Weights of a small transformer language model: vocabulary 1845.
Each number is 500 + 50 x the weight over its row's rms, rounded and kept within 0 to 999. Layers, rows and columns count from 0. Numbers have three digits each. The size before them is the row's rms in percent of the matrix's.

# layer 4 MLP up, 512x192, rms 0.095, rows 163-234, columns 64-127
104:555551500426483473470395444527545441508464480544447466466480458556476525530524592530507482528527503485445554502478497503532565459450533505461497429406510415617543586565477481324542521599550494
095:485463413504529437424453555441563543500450504530462466600423465499535483517509595424547623479571451477497565549523485590491455534461477510511529490507578556491462465542505499540498458467516487
100:610398527466502540558494614472423505473546481494504477479478501517419452535421521567460507577465482454535509541507493562418536461446521403512544462495515535448436547481373554495504401474501560
096:491541649515519447458455466507489513543445437560469543452559505437518452541479523438545483530460479540480455493448462394497446489394416556551547497465526515591519462485554449514425496594513597
100:506459617501603518502498524502495532514497490474501532492541551490474583468543474524486513489592499569495543462511534396472518463586475440587518472514488493501430517534557495532427394581562509
094:542488591474540527449486476628470488438454594464591454538446501504481501539564487406481501424542478614449532451513417531483548462440537527474433611461521492495443510503458498546443619569430447
097:476472488475541452483542444564449458454457489532494417532441508557503495413456576416566413534500447513491547487464486560501438485552430528544511531596470484545509499567567470491560433481533521
101:524459501391484517464496445517498529438576487479569486428494548417460459521528480539527545462415439566610431479468538477438526444466548452532461434500540536549504467559541490435413539504504451
103:516483528549611434488585517522452452477462435453491483641556493530556400549526595508479547577566510483493489528469472459507505511454495495610640548440510456488499445479457519557472490469596536
103:432471495471465538491506513457526525507502459496423528490511488495549441528426484476484456415504498448527560486503561516502461586499443455503537485543414458580547508608388552541487479502586499
101:552554466515456427417522385536551481482409516571530504568442472534528566460544558481485532515565484485535498581548539510491552486518442493523490486489444488545531567450528500477399523514497582
100:535547480518478565461543477497513538476511507480399537443566498474590535434457600487571497432468591527433454496482477521592565552484492493435481469433508518555558476511497477603497571495406494
095:565546461606466518498479541511579510503464462578512437455436510459491491521483510533543527518514569465480588588520480560398467546623536539569520541565552578543561549490558538504488506517452464
105:410405496455535470493525600512462520529521436481563500467517576517447583393524507584570463517535531482576547545514486473532405472451406441567523543436386493517524555480442584438502568545563544
088:556419480612534533508552508484565435487537435446515528434579446466571520508445496409507463485472473552511515538529498550538575504432403476571451566467528611594513562436452446491507478413510485
091:438472552505558470474468499537441439494469538431525479566507524439428489494552559531497525377553506572466421432478405512538512427454509481496463543516414490573512524487399495519447555545456572
103:477490554494582525473496506421620481470506500474448435534521568477509528558517484486542476538503512514524396571425526485546588502438479469548541604462444490529555511505439528411576498439524494
101:466479530483493565486531453457555498454521514522581471460501488538541562461553501474462374531440425490411468591528558495513524556455532525495475490448544505519492430510496501582476435464519528
098:497521504441444521529550360501527482528562532436481480518468440540504490496503509526462505473493457484541503415526535586536470566430408514412463522503521494592481567444599530424516536440579409
100:467411466450536446508508523532450503594613534513458499582529559511517564537455521510553489536598491478438566439470463419387470547561459419477540448490524522577450499503504513569451465578575389
103:594502529484475403547521559426467530448450562518549486545450481478497451484442546467428466509438476554573490610584454494519408461439519481484463530581464510435485451523504523462388536445483426
094:441557401471557507447451552518529454472505520506522514499509466478603458541522494468524485514478504521485524583536532611462483515495421487428410542423421554483487552459438507496476481419551499
098:518503473531467418508481486470392508515450539472590510485487476475519493604489593512567473508525510575502514478429541508544490482463499477411601599557445580479567465483568475477570458476532411
103:538471609549484511588523596437496571588571506541560531542548547468545433538459489501420478432480488469504539595454560511584499473479544555465427429492544552459433508475459553489491399532535486
100:418423543449483509453445607518502415477549599509448570547550487590515471430534516566504411531511522528465466472569398552524475483541509455495537502479438539494461537496522522438522514470579515
105:555459427553450435444540475507476495485525521503488423516556445515568542506486464512504499576429469553470493494398497429510568544539496495502464480521574487389498397513456506519467506502542542
105:433514453631409544542468498454452545521474492401412482543618495487470485538486467599477453560459512530478540571491532537455554464563500567469524517509442518441480522519421503404538506523555624
105:483484471509614503480503524450534517578570540432555489453541448530473435459499517479456560503594499480545571502530606523468469465471418512422529544451497441579522589396526504494516399474622545
104:494470519481402572481446455444546583518473540463447508549509460469441623438491479587467531487527468479546359473555437457552424526474509555513457512470507407585432556599446490481489518487537521
100:490505604444506471611534554602472374534553460487501480524475553480538538475468449540417463611572488508419537564524563443560552522508502373473494536491475499492464538462477465483401510513527497
098:525530414488425442452434554484512516588494369436393463554477456577527503532496517464500473515548526584592514467530483536502549446447452510495502444501568479497391507485533531478476472475479547
106:465438488428473571489458431518488521504454503594512539526502583460490556545446415523487465507573435510439541385517522467488399523434546591412380536519491535434569487527527461504502493529597547
099:484543557450383564487480411460591473512509447565385569468581428493459499589529429480480488420491488522542405388627512504506436528524500560445464524521425455494443476553415606543457528450558593
099:481499545515487520533551430415463444453539496528537525498460529492551484395473581451458475480552514499452490567602562506529404372519425470552366486531566401448529478612495535541526464496388432
098:557591489520513415501470450528505446505480476578463418525480440567525451449589541430518527433516517462488517525512518499553482482477488474446522537527537409437488590385452546545502535490435395
099:517511510543473461502526525520526577484548452513556573519468487533557391478505596496431519513450478543481530580427528477559473502436417442559485575426484567500442487619486550556449559511495544
100:467584416512544501385511478507466399515463515473465488429427460471516532518428478550505489484640491458524443526426553430558442514577478518515515530514590519456576479545474496540518489468395569
099:459584480550480543494432521536501534573393476556412509529445540408480421506471582542582534543553548450551505503500514487626493483449589554388482570477457550516518447434550477425463578555420464
100:488544456431475508508554516556489521498510428553588559557510503477493437501554503460497445539520532490584444451488449502498606525549591537480516522597445521458419453444538470398490505505524494
095:497565535484382568490433539505469484445516440494504641428389524509482440466410501547411488471370498613555523527499586513371452529492498564495426489484546549436526461510517438514516437547527458
102:535472619465473442505522551476503431432528489587579449503412451509505458452435505503448510523489469450494532493475556510536454676545503552475484490577367450416376509537459464467518473528460481
103:502469381477405531473539460551485476586447523479449326491552526487554551459547537454510603558460520438424574460553476511485479546503449521520441507516528546550502510533513562567457410496517435
106:491518484465540469541535530466431533554521462554554454503489495516552565408412405427494515513560397446514440546535527554482435502488505575489497450459464503498541519460563471559499471539487503
104:489509544537448439528507355512506459610486428508486534504402464408439440536418434548550567389460524505474527411418547481538498518510583413507508504572497488478556460409502509539481521558494443
103:517503432508550439466641464467457419449465447532574441495411546546539462540527462452427513444466497537481445459554495515524591515563535529600491403501464554382445507519574441444486449542446531
099:469538586577475472545422521479532587406480565531514538529477485566444529528475486528511513683473496453499629402426477428475530528440533480457499575536414505477571466546456497451484478575496516
098:521612545511584497522603475641541448512558497612554550477456507459493511517587438498578432419430512463475509506519527527554556473615509415525456465581549511537608546395518435618483560451503476
105:440461608514498550537451510459487496518517492558549551465505485419480455514549473405497426535481469585451524535466578410547397468512540509470551509493420469468384482532553466443562453534522507
096:495523522518481544488578432527502503602464511469566473483585462609475507574454460458498605542541524544461598489564523469505508581585513487497531531535420484397509481529586499424497484483590515
108:467458506494433484537472560623431462502579455462514478493388526613479499461478503470515435544483619474525565477477571427503542410450516514522450497490527428521517528571559496501455502446508404
106:608493503516349486495502446542499452462376461482489513465382488475473507578474556536550516500509615511543415485535538491517558544485410497431512450457507483431370542432461490524500586530594484
100:488571499446517597491423456460533484436553560489480492496474517546477469448488543460558453553518509472540502472502546455527371549376469487486369576572494632524557451415528514545527467531520483
100:476447508497413537473465494489500500561513552481465533498545545491569521520495516536582487532543414508524610541368540487442481515465502510492517499469337517491444509606492480431553571456534443
099:523529601514383592478462578420546524447472511579520542423479589420504476533480523463503506478496496472563476506509440518485536481516445446440519470466542553464512537502514564587577526535492479
105:457508343483450509544536504406520472461457482404548426459494537598577554495494530467569473522472453501485528449546515503456563513567515480524492557481456509541499426486520537460502473539436455
104:540512440523563568505491537428476500447503566477470545480502476568504425634478564470508532441448428567506603595467529605522441615406484461403529513557474481507483516581499523501486422492506465
106:519480516558556545463526428548483531437612542500563430489560486515575473512510505511494525506450411498417533521535558563454518393518543513520431484517502455432516505611493549473462403467494525
108:571586546537462496440471491450566524401510552535526449562494526537542527474525581536489507400476524493462507425505492418483485443595512559395580571482472542470448519582545523492553610563537455
106:485486426498458472562539525527503518420422477421498504491446557542446528553489487566508533503456550498522582555517604507452540504564470558492529553508501586551476576505420483512513515505455555
104:454529579467482600366627520527509406444538432500553474547527380482559449555477569468504473541524488448468468540434591563492470461485466562452403489527427492479656529495575495499535441401500516
084:501495606503496569582530481540481526581538438602535544503523490522450566500624453437557557539647499578426468351541572481507455379549561512504546479531529523496499526576536493548487498517514456
096:534509387601558487478547471569522423498493549559465579520589492511571515399540480488466540503535465472444556473509563539502438438518510442408430545428482485589380498466568560604491458421519418
098:515568408514495472552498493416493572525475509437531452443457536530545455470495535563511549473441535555503503525537409518477537465481457548506534463461525529480491526449500512352526453539570484
099:543540515499444532504538464431494453527484419463499417559493491472445570507458495475501474595458537567515619467471501462541429567423458494407452522456480439442502521521555426551538547544489501
104:609468501449506551508473522507404548522530475569498558584431550438473483529514464506417602502593517488529492655609423514584507511532478473509513508570498597569500467534441555471446505526526496
105:555521414598494555569442523553512560487502544557425425453487508520490444482513446439485467452431494524540508452467481435518552485518568541434501522519499498568505412521442454571513508441491360
099:515430512509434430530504436555498489533425477380432517501476475495452524450393465599514545469572487536479530515429622478431518410477578415452520544593480612520543505454507500486456506640400491
095:494505454520495541468539458506428552532529520477466550523543590603515580587495509464566501491440550401442449503420460494498505583617556541496538514455480516546501552518516473488613423485547498
096:486617471519414548504459510466465463486545396483430514465492512512497420552416608433588496523516487499475563486556487530378477544482531434415487524465433486473468508505443591443490442509491465
101:421577469584473530526547453505514527579462462573457449533486491594522474489495556562491477501492492419530490471468344482500552508608537487487569567472468529490468610505427508568536509596393561
097:490458496543544466430421419455558611470480560547508504441549440488490519402465598521583409495498563541483481518495469467484539505544528555572506518518441518446545486480542458472458405477520438
097:463493551461535496416438468490546431453545389428445502539503495467481499522528451547489480515476515494436485495439548456544503507543434494494478550499515423503547517453549514563517520520569540
# layer 4 MLP down (transposed), 512x192, rms 0.0941, rows 163-233, columns 64-127
099:481477577438519463560444433490508526601594599533395441439518491510533471491468461531462490479605222479530524547409516429525417527498471473534468440520574549505471475490566530558467521541488442
094:474437456599491537523486571429575479441491500507521441467541475512480559496457491650507500535470322561529499561444458557507482486527453477455434500512484476368469514485440524514469458518500580
102:501556402563580501409469562495498587480448490510561440512485430537547458448485497515530415650478564505504514530545466451427490553453517523416488449495542562474503468449555446512546435549527464
097:432531418511529546482501582430465477517432495466524561433521481549514575536497461534466539488523567535575490533599435541441515562519468603448469569476481487523518519498482526503479555478388516
099:607562435527458550522517511464605523539466490483530531468578558500468485544528444454485484492467482481488519456527408472556526444511482513442573492600501513570495584406483377387553523552552582
095:510562481569595575459534576560544540514483481428524601484644561488434475484439447499563534562452393484515574406539411444503465505479453498454416450501463436473531530520501455428542518462482491
098:507519587558631433502534477514466507538475531467551505598507491574465540498553606514510463538517475408428587543497436503457423473398514568562376440507600563448509556510530425445598497491529460
100:583565501520478496491521438491430501479515493395590515493581470537562519597505546524508448401542635485531441543467679506446518441509466438464537614505487465496502562547465512528448588555443509
101:460467451531539476519483527452513481512548518572508483491521465505504540429515507529486552495494419498460500566432484433485453533491562481419458434493559455536459509457565551488524456628528400
104:434479448568491492577505475647494486531508499492502555543440531421412430518548453433370465495477520470538535540517578589571572519512440601506575502588483465463480521498435479569524551495491527
100:437466516484501459410467511572460494491526487473546374515475521529482508548517499570455454457536539573465509580616503509438575444406483480454501535452458493514532552532502562499442460437533478
099:560557511486409481511576386488577545554476514572443451556490555486432501453467530538573454416445485481449510541435514409492484535428535514351450505521547496592519533437461580461534409504462492
097:474449466541463468486487540427561529472596496517457512546491522511577447476507529401503469512481708508512502427533482466451495562548502460514486489403450535510515436500494538539650474460413469
102:522532493383575488503506593557540479546534477539510448437582439497531502474490590491503495527554485406595509536509585537504365455430458467516520461508491450561496582549544440505556527405408517
091:517483543516468496546561502512474486499450607486503529520539499461490567503554519355494491466456568448509478499445449525593522545464498489489495528433543529549500518555497480488425535525391400
096:498492515502462597490471518441398485409467515547452565562501472584453553477400423492516434442437416492487457578502500531536432509502534493555497558492511466445648490508569457399460475573515468
103:628452491524467508419519520404479481499497519552508505521467529476575561574550475443523506460467622520421466482561573438520513445456552490507538577511477575461522485521365505597483505473472451
103:484489521453550546565488475574567563486518543534499503495461473507461484419581573524466484465512458507466444549445472442475515460501443553538500470584474575587502479532503504574436564580399444
099:496518549537475529439576505424553532516545543497553448489527497502553515606491492538571515608482496491500541550502543503503461525536454497387499388599527470501512510385559454486567433444528491
103:445524452506509505542455434473510483582479602543509483538549497569479408512424458517466383547584577420468476534514453483409462454553397463456468506512413496544446488581438498517595462558579493
106:446557552422525459497511569502564429561538481511507476460547524469450475593556372483508492527470370460506480614542476457538465539440468460511437432470530537552512538460542508611552519542611493
095:532483518559517521412433516488575462463490482445481473521534497546562556549502449469491472535492282508497494466450616509432447464634478429556405460529488467460552502486499456446462481521508474
098:545517429501514464504518581503491538509530455363555492522533507452477558533453514529599586470470617456500414494464418483572501512425531561542485482522556555499487466474542425461605476443542528
108:386513483530457456544485479529558506471618470464438532481483409409439490481424439571468583528486503541506417396489528467465525500521581511401461530448462485483515511522451550510476481473514500
100:442511509428477491458506543537472441475450510554486498479592485414626514455568510629487498473481451480414508549447596437493498470493536454476539496560495438500468501509520417490444537456437511
101:606522503485441458564510453398463566488483506445546599447531552555556517574596493424440483437444323452491500458415493510536517535528501518448476444545581488461418483513397444493500493449552582
107:580432424497545471456521519472599478477522504505492607412536574517543361492531497538465558544462455543531590461617555445481491510469479490525480393463551449544495465508454528506455511442487491
100:474580536495388454452532457499543417453633469552485571544567486389425561519508432493519433519550464560435577555497428457485545458489530462503405515506593434506512462541516587518528515534566520
103:466546479457560426544455450505477397478598464494486521534517501464504370520530534561480550474416622587580526558538478512509456508486531500525532568635496420541476441542557606508444549590494552
100:513492524503424542477439492477560572516605465556500510436517503527440459454541521487528527495511724538484491498459502512508570531529495457509510537408489539530497568428579477451558443504519561
101:416503454446462560523523473509558497408528481441497537503489478488552545417523480510408513461529537489442533428482425533441527428482472558425504508638557574467536554625472501416446503464522396
102:529496452480556481481536547530478537507554472451500513538403479443561440500500451537504516444391596441460506447583429467415465492497597463455487485457576545537504586527494441494539558528565514
098:508496575386479574530456520501483496618392476520578430446500516444553508494469495523462538391526545527557468499461478458607511518562378472558472443446513497408502491496497491539520521475501545
100:541425459504602489509497493535548515473519444443570486509423399470470531471480540588485527567523592424530534591540573522544525430479486484470549551517509458458545552465538461453514428542497406
101:442546443593528479542482460499408548526424486469469570544449420419519502524505571460563453588513576536459536551471486462462488503461494407454564555495520477490576440460483416456597564454517517
100:466426523552478472524541505462467368570498472522508493491404472456571409547533493561511458529467561535453562411496518474459482559469482430466600425535553419445517519490453580520437540606591382
097:470506463523469531533545488516439503562424534531589498496424505474501409455572360507493419466520520549469466579534486546578593495635546452543485439468544511607498431470512605498585538447516446
099:497489429515415475495588596532483553528436482418494466587476484461529520508501521439460466521526603479435472545590503530377406500490512497456490341520473574526444478441546461516505559521532539
100:570538487442431450480518583489520517416524506567510578503406544578475592479516450506406397480528420492448494500465459539551545483451512531558383490396526505502593469535565467460506523356554496
097:520523479472537462473438476467461531513522500481528490478509369443503449470482484432492521488458623547446451525582546474467484510475512573470560504506524452480503522414542414528542474444531404
104:452533492490498548547402560473551526548422534536506500411623457513489538532390539536462505562515498482536492530397532523547405410452515437580502470491453494505468540532574513484569566428477485
103:517549470597458463445432459471590522552572474505515491490520487471521549516510468404430498572522589550451523575563432455507608494497413416502374519510470589509487458487464509463529453430573504
104:546489508476494588471475535416484432503501501436545570545480504534453495502508532455454552518546562456501526608625457527453503474403547463447476480529450491482523569395455452377603494398507524
101:470420464535527536584535457476526513376515523504487507503466538434481437485578439440455590503413441452433576514468405476489539563545548529512430476550566495508476474520508416515437574538405489
101:505574400458494462498544458465565533541460476462509504521528603542454493429537501452587482502491653489452451432513496551463540431546488494481562487483450495454530462440560540510529493578433565
100:559494431409414473488428486577540489483526529446472472602385502536555485493543563410409478471516620450455440508531450482491498398529457414471550444405478518467438522473501506461502601450483464
100:501528518572462519568423461553509475493446531554405521423512563472510465469601521479524486485450362570404518568551547484509490497611477398445516542579516494525505537493574492562608513536528464
104:478438527441543470554455547475527557430431511529470569482510557439446482461451491476549528542516529565496500442483529487540463485511624540544481557554469568492440594530533458458528476515544511
098:578564465576491575466443474526483554538452512545346576477491414561473495517472466455627542465435522460483500542513455488440497512460628588456447515473547556487533454441496519501517407440577546
099:419455574404496445572484472563566549552516530495531438467395492504486475557496400613578460502486463490495513489600408456563449468518527389522596559515462468550504492456517487542516544532469528
105:494509456455459515472511567420507505577455546471481399541561555457460576473507424476512511505567383563355494542483463516589548460470457537577523488475477444562460541445548430519474516527549521
101:514502529502585519506509531503490460524616584637444501431487510504500517432505466600514485450422547524450463462526523485464473524474522467552541594547520509503554532583523591571422622445534491
099:503521545463512505498493553377525537545511477552520553596519432524550476603537477435515560443494616496476502430464519554472503471434526494563536463570463435473465458457385465540486481575473526
097:476449518403537533473618564488501566509483523447514582460481527591395489511520477540468538515456586421518551425535396541528523446515554538505468498477565468541547475448431488430342465495491478
103:547484498569543466451551464465529457490550535531592456456399508398530530522532494519551499453456412594442459471520554523457548494589543486488464480456563487557524472560579440566481480520502509
103:503520489447489613526460530522462502514490562510497530464486516505564585522476690429516548449497349542511538482480432522407506511486488419477606510456530413451557547486493524363490506450513485
105:497460533589534424482604432459526568441454462521513454463558474516503446478549547569486608391401509482506497519529491567499466548489482512551487456552597462433453499511495460507497440397438509
108:481569477534497470519439461446522445572497551469541515523378465577481469636473454585481441506504497452473458498486494516488511487472508486499474527513513475426417536466500451531493415404550518
108:569467521581489435535571495497510486349514491488564475565462509498502507518574466569485432512575422609480552606512532527481486459582545502517470461521563460541491488475534408538453462503500479
104:574418591411425479443529496460521543575500460524530512500452549450544477530521523561406571435494530462573516531501541494558407457468535604604537521399456451484547407446471478518502548531460545
091:502511535498449520499488507554528480512517510562468458573537446497507658500479491458452522559588506468524598413435454447464498493513516521578418516491495516453392454398578439452559480533449480
098:429420502501457452547457432483481523487545463518557412492528455464552492517466565519502529513401693473504472506567490470496511522448456455470508537427419474572470526386473485528622487541526501
103:531558576569490503527580416568473473430494517554462565581484342530531467481504526501546559458494440575570540498476401461535503441517551444534433424492561478443443458412474483463400409559623506
100:506491515460457526485520435574542563473487474584539493437435487441474469516549600453544565492546256579473559502500494490425493493496523591552434480481520560557499502560524465488463482569547452
105:531530559463571500539566496477490437616524512499527563535559502516427451553399520520560505457520471542426533495443440373444484476473466479525537411428505464411443579571548502487513475496460513
100:441426480468577531430450518586446527507516400503479527456492589478523552474431518454500513466538771456535509457632510579528480498511562536533570467383543508479554492458535448559451483409514526
101:501397442496532487458395484413404479517609436611455458411513471573462380475522365569422498511583544468500533528488569554530464475463506533521480476418450566546512517473506505570541515510514442
094:539469558545496493518460443525490503513563547503517465442547530488613442443597525570510550501498501548473520426456513448472481566500458539426510482465437493504483497579586580595460501504481458
099:510502510503530529513549573576495528522446528456457483561535593544384464483551436490540466530446512454612461450591594563464479543526482555547486497578517549524577455577504497490497524423488478
102:485522636568489486600519545532452497461442521486516539522459499575441453509524462521544488535501358479457684509444386459473553460482434522581421513570450492510487432465479507513446507569509430
091:478498572528487487475566493493524468506446501567520465558505458481428486548554489469537520492530333534441528360527461492473523505492543498421457582495551471510453490514565531488442510552601495
# layer 4 MLP gate, 512x192, rms 0.097, rows 164-234, columns 64-127
091:482437434491524464434512437494439426432593505484477384548442516510531406515494516538465561483522499455446452536528481529470483539509543435458506488544570470463434459563499599528463516461600484
103:524429513480513497557555471607419461507554506514518488528508531469544532460492403489482608518493476592456453467506538562429470531529521418577458476454440473461409481441509603493516520494493496
095:432471449432455582488418559471528455475535487460596447489553441410471477509413501577501518425439549472536481462635498528538433515478506565420498487477517384477428537568521545468535500475434616
101:560497508471506526606390571621515504426476477468458425608458439419444405507548390444435518463478525549566504548537426544483540469513494526529543524484455423518475532505470516447484590432469504
093:536497518511616624493513583508548491513492472581579497516498512560502482492609505460520458575593508547499538572517481444496474502456494540394480473546500463468454458476504481447494500475569410
097:451490390475528399512385496531481501502535529544483446457491466507478468523375524496507411491454494527502425484471474539334470566465496556497526491533415578567547517584563523587590440566463521
098:466583483456469516409569468510515462479506442446549502513559546523528582527556478522529521423457517514451479475481582554484501599508459485461516553456431548521581499532615567552564415484483577
099:426387501564539438517547524442470511540491515530496527511486538541468469511535533508477513523479506567504496498470491458527546503536499479377537536555516578557558508381447560515486621577467524
102:510366552450573442446465557515587461509517510480469433494469468599546562542461464502438491532476516482462505489546527530472619458520529452572520498494462559471496490527465539547472512472555524
096:551468401511489504496456516537514596505465494456375455498481514478490517614489521546549503469455467423447487519506487529548485445439545648481568455432402497509528498502437599501538572493411497
098:517559513496564536492553510519581570545559425486597458483617571490493483512465451506434463429442491672508478511545561473435567516530471541535526502534494551570492446556586585509481480573582559
097:480454458448516428501497559516488468587438528508597506440551473464482492589445563545430502367592553568520537520541485519512493502559430493511538555550441482504511448490488534464471495468413534
103:540465537493551518579403563526510533527556543526531416449509433538561548459571480546538492481486575562488493403434557589443555473489436434560521554484397566539480534510495547502474614492472479
095:487482448475515433573509433436451485502496523484452451479457552527493464511459478470510536480468495537503534440430525473480523503465455399445567624489426519533504471516582561527528508532401416
095:473513508430482494464514470613518428482595482528462494412493447499561492543528424519464406547494561509440505586453446538437520549485553567507541526484416474638585586394563539585444524444467411
103:434487515507497534489463435503513475438552410475554376556389442464469479524514558482497510487450538455490500560403505503488487464463441433493495534519486522508559607506484560510547501453483427
100:476645525483486558490453573560461520498484482389518438475469536438457538572493509585484506527499553455497432476489440551584473573430466528521517458518441409520469518544570463537488495499597466
102:515547475502583418501402479420573540465576522470473331388494355433546511577580530504418447535508496494516527446418497505481494538536474520496538512552524529510516551406550502500516517457510422
103:582531542437548430520380457438509454506519474590524486509534473432540471537511547528612392505467594557442498442415438536494505426449518464519458572473449502468501539485460545584494514581521455
102:478519433490520524443538477596451531421586400506500445557493466550543476472489507539399446525549496563471370457474587499453509470543518528477571528407501523466520531492491513467490486442519529
095:597517492520577489399427606631516375451540540456468512512501455565637534518396554439515547476593521460493503492501490552520544455519492538505465546525500552511544493410495533542527567473520450
103:521489513458513567505526508493432500474524456510581480556478547458574519549573457513482458606443500516505590392495566535532520508516575519460548527517482532531544523518499544519472524587551565
108:503555487491536519492489442578462494404467553457459451532404429426517467461480522484549445483522486494504471594475508563398539527582503495514580572455470464505505535486388439570495607486536543
105:493542450461488457483545528593574524385534492474406443468505452571583558530490500530529483505424553586547511547554442567481515520460529552424550609417501461523470531436431520559592605475504430
102:523498510522472467586492509500470429484535548457449445472562412516568483476486512477487519532453485496470520547512532505501522509568488458491517491526456403427475473483475537509471475379545467
106:527462504481453408508470536500564473591501465406456466488494463464571471566512536473408563516498521542532487594449447470508528532572395505460502501455421501523490530485509535494469453503424530
101:450468516505467581546438460449417472503500497447450560469441519434544505561359506571514494471436533582430565436513464485471497518449586450479473448549569469445451460539518601550524487595426362
105:532558468570479506557470443470519498573422549555597473456469459403528566512455512440545470520453459519497454497446515474539510581507569425468545477457352516487566466512489505555516505524542461
100:563443445469504454541488542465497464450434562528559568550550551529456546558560550454486558594449537520589514406510496527534557539554424527422538565455459460552488405617506526476487489498382482
093:427501507434527525556457529498459471484477470427563549502565475494485460401523497583474511479514531561551485462498441571455443430547486490452501479476439568514432513514519510467571461476622479
102:574532429453601491402499561533513496542538508510530483358383462523479419471547582551493455466490562551592458565521490568463457500444440445468555550516451507433539476486541556544591546561522483
102:505502476499525487417526540426535464512595472512501452473492390583543549507469497473385459557476464559550552572541472527497532529381447542495470627513395507507496504427455588585537579388528540
102:477488573544569460555521534514460557559466475440487403540530453408497388554391458507479502570518522528463505555560515562511456449525429502404591499524460503413356432603429547416435470443432491
096:509472538378557420539463564447491514462567523485488500512494525446521430472427435551433552546521531549479489618505526560496574522579502533620521475453505416441512503508470521485494499473544530
102:499514582560517500417537452491527476503502521427484500467458475513464516488490497520531557538558474506483396552545680551464531561482448430517439495440527453480515545511548589481489489500521495
099:564549506542543459536493513530452455458571467435479426522503549525540522478361425544404504480557537529517501499502471554371469546469471507619581544472467485437471596459508548510535535506508538
098:456543476509516538537365501596553530484499516379432451509553439530600501448434520467518485476483514494502376418503566540432421470576533511465445593554588466497384455429462573438450459490416494
103:591505498411537481590497477471546466472485512529569543544441529473510450535497469582499449483466532432469400507467404595498521553530531539524490546501494485554530507432456550445591515508425466
094:496543571542533486512455518508428462505530508470560523513517587484474481624495516465389455559485490532573457513476496589517503543461462425447513616545394629505461437516365505534485486472558561
096:537485480507640434527441498539430525509505515512441488554533456397408505572544493575532513420516485555530486433502440566517509492479557600487573514495417507486498491480459583510439533506511637
102:598567534504510427487392419505548528528456479503485452613420449483527519518418463496493509479425491519525399578464492573480440491502518457525498614486510553501499553536490571500498536507478465
105:467472486556566492589535392460440538549508498552517436454550434505551458505503419390460475573488471542533501523408540539540477528423523589426549627415409523486573530554505518572531557514484506
097:470502470527439494609503490534547549519562411452522475494487479471558523584411484516530531552524453486569458410502515475333462469596550559507463565465523498476484537478533549529506581494509452
101:477585510475534470416390507562509502465502493509385463524505369473565484519448461520506438535514539493438493503516561568490396443532474555390482594557503520511623508520438474551561486525404437
100:484553541475544526504481481626515402466528533524483490490528541517491501487627508492547439494495443577475489556440559560541496469538497605575539545485446446474514554520505505473482450472509540
099:449571438463479471488412479495501516568429457451502426529618397507476506520557480541504454558477575500496525456467495537526543547475559534412589544434348483581597541530533506492528441520517519
112:572398447452535495461500542504585483431522531465522502557519398468603458544512477489441531521547483520483524486351486617545624515497497401517527506440493500549562447546466583465540524514550464
103:552618497485574473443382504480497414468425506473458494462398507496498460495520484378621553505492478484418458433535550519521505441457447515483495506496438527538491495414486466510537467479506467
102:523534409514496460491461536433441511526493599513461519520567508488566462498497450426455507447462506665512503443529482587485465562489494508493632526511352543441502482481578547520542441428475502
106:539509449516446531511498471537552555468451496472406406487553458508523504500478574487502525581484550530475450508489541520504530495441538624418540539486499576595445580475563583456523550585497512
106:467531368592487451483461530621421477413498465483474496431494426555544578528586466507511481463488496533556425521517477599520562439536529485404506561461483580578551536541442544512565524536498528
096:511549461547423503452484452534510589488612469433526456503498483526537406533601476520435557496451488495424497567469576507431467435511544482481470497548478649540560444535569565571503508504441553
099:496523450471557428549466476516492439468430625542510513523523437478473513447526540514574518476532558527545496494458444617465491488488583506449505522428480597543509523585467505449481601507481478
107:499579500487448456518434501497576548476491522483528449440563504527601519543388503454498462424501554521480448491489440537490569448543447411509498494428501435608434430576561507529500510459453448
104:498563526477545546490519527497510520569445549398444453485473499509557511541404508511509553517562467534542426582473460582428536496436444503531552517399476497571531536483629532443455551512493506
102:415444555472502464484547424483483527454525460500475463556384478423533420641488456487427491602525470519483525482526521576479597482403498514505492558513396447501456444557487488539415483420488431
102:535599453519454494450488478567491517490527501452400502370494404497545584443421445526519485466367586484560497489507504559512481525558426540493454393524436500504487580471585529500549400441465503
104:543427541487555445563470529519462431369453578431480447528440465473469492523493450436493484441524476556451419519488490536507531562552568543453525511489514533497467453458548473643501536519531537
110:502430473535509433550407567578465466546483530509513490574488461530498550619443503448500414480531526496556539409412618468470524472491511511512494490401390491489608489532578546582456459497468497
088:514487510449530508476493465521544425562565423502518499467478484486492557585575439476494458491538471605552478398538578533506490468581569531583640564456470475538434558520462601540497477446459508
095:548473516382532521506449441460466442450517578496520458406353450477482484507471565454528404514504497618576477569466424540501573503380537486566508495567425452516530571546507499484521528522469491
092:499595509506597449515474519483496579450502510405471432519439405513537543582477488483573524481407547628484489479497459500490453514516536519469487513490499485540429552503497494510503417566596491
103:545535510494499425546462486487539421548416481545471447484409530520589467505537497556483545476478546501449322487484512445390428443551362525534475584522481526501499477403508522479509486551454431
099:552518449439496463493417511453451534556500549448517513463543510578544535547402477622446395518474479514501526578473454490383516480472526447469520520527498517447509463521489595486473472501522455
108:537489521473519462502463491483557380513539599514580424502514573516490511527484440510417534482555534505476418479484457559462590458558420445455464475649476496419544427549491520518485535428577426
098:545474514406524453458472450542475485498592518471592444492402485540470491490500515515411463449459484472499455473552545485429498524593537504480474525553493465471492465518446646472520477478547516
094:520526520518511374506461480468465494455433476489403340552467378434526418452512484526435445432519432624511531459529539475467563483522514447473510442511464491425504537465440506494403518495445423
101:452500431478544483475437544429500596503457485422440456427505505467400471537476519524506568584462543501558521521580507494451505491575472472559515599600451537532521484466419527503525567553497517
100:553458496482500550518523422502447455495582470439464505485482468514522514518467506527460377466495541441505474529496492473449437500423490548576509547430442472537507502553541594558495548404485481
093:428563495499514445444479538462439442541459438423440464486498471598500599585387447454518511520525562531551520432460540505519534489554511423511622500475472546518506472472644520503584519477570547
096:491464533485514509522449535464588486430547503423460451518427545480492513509482449579531465555512530490399472523533603638481466489594480534460439483460603541478452464458532576442543489516480532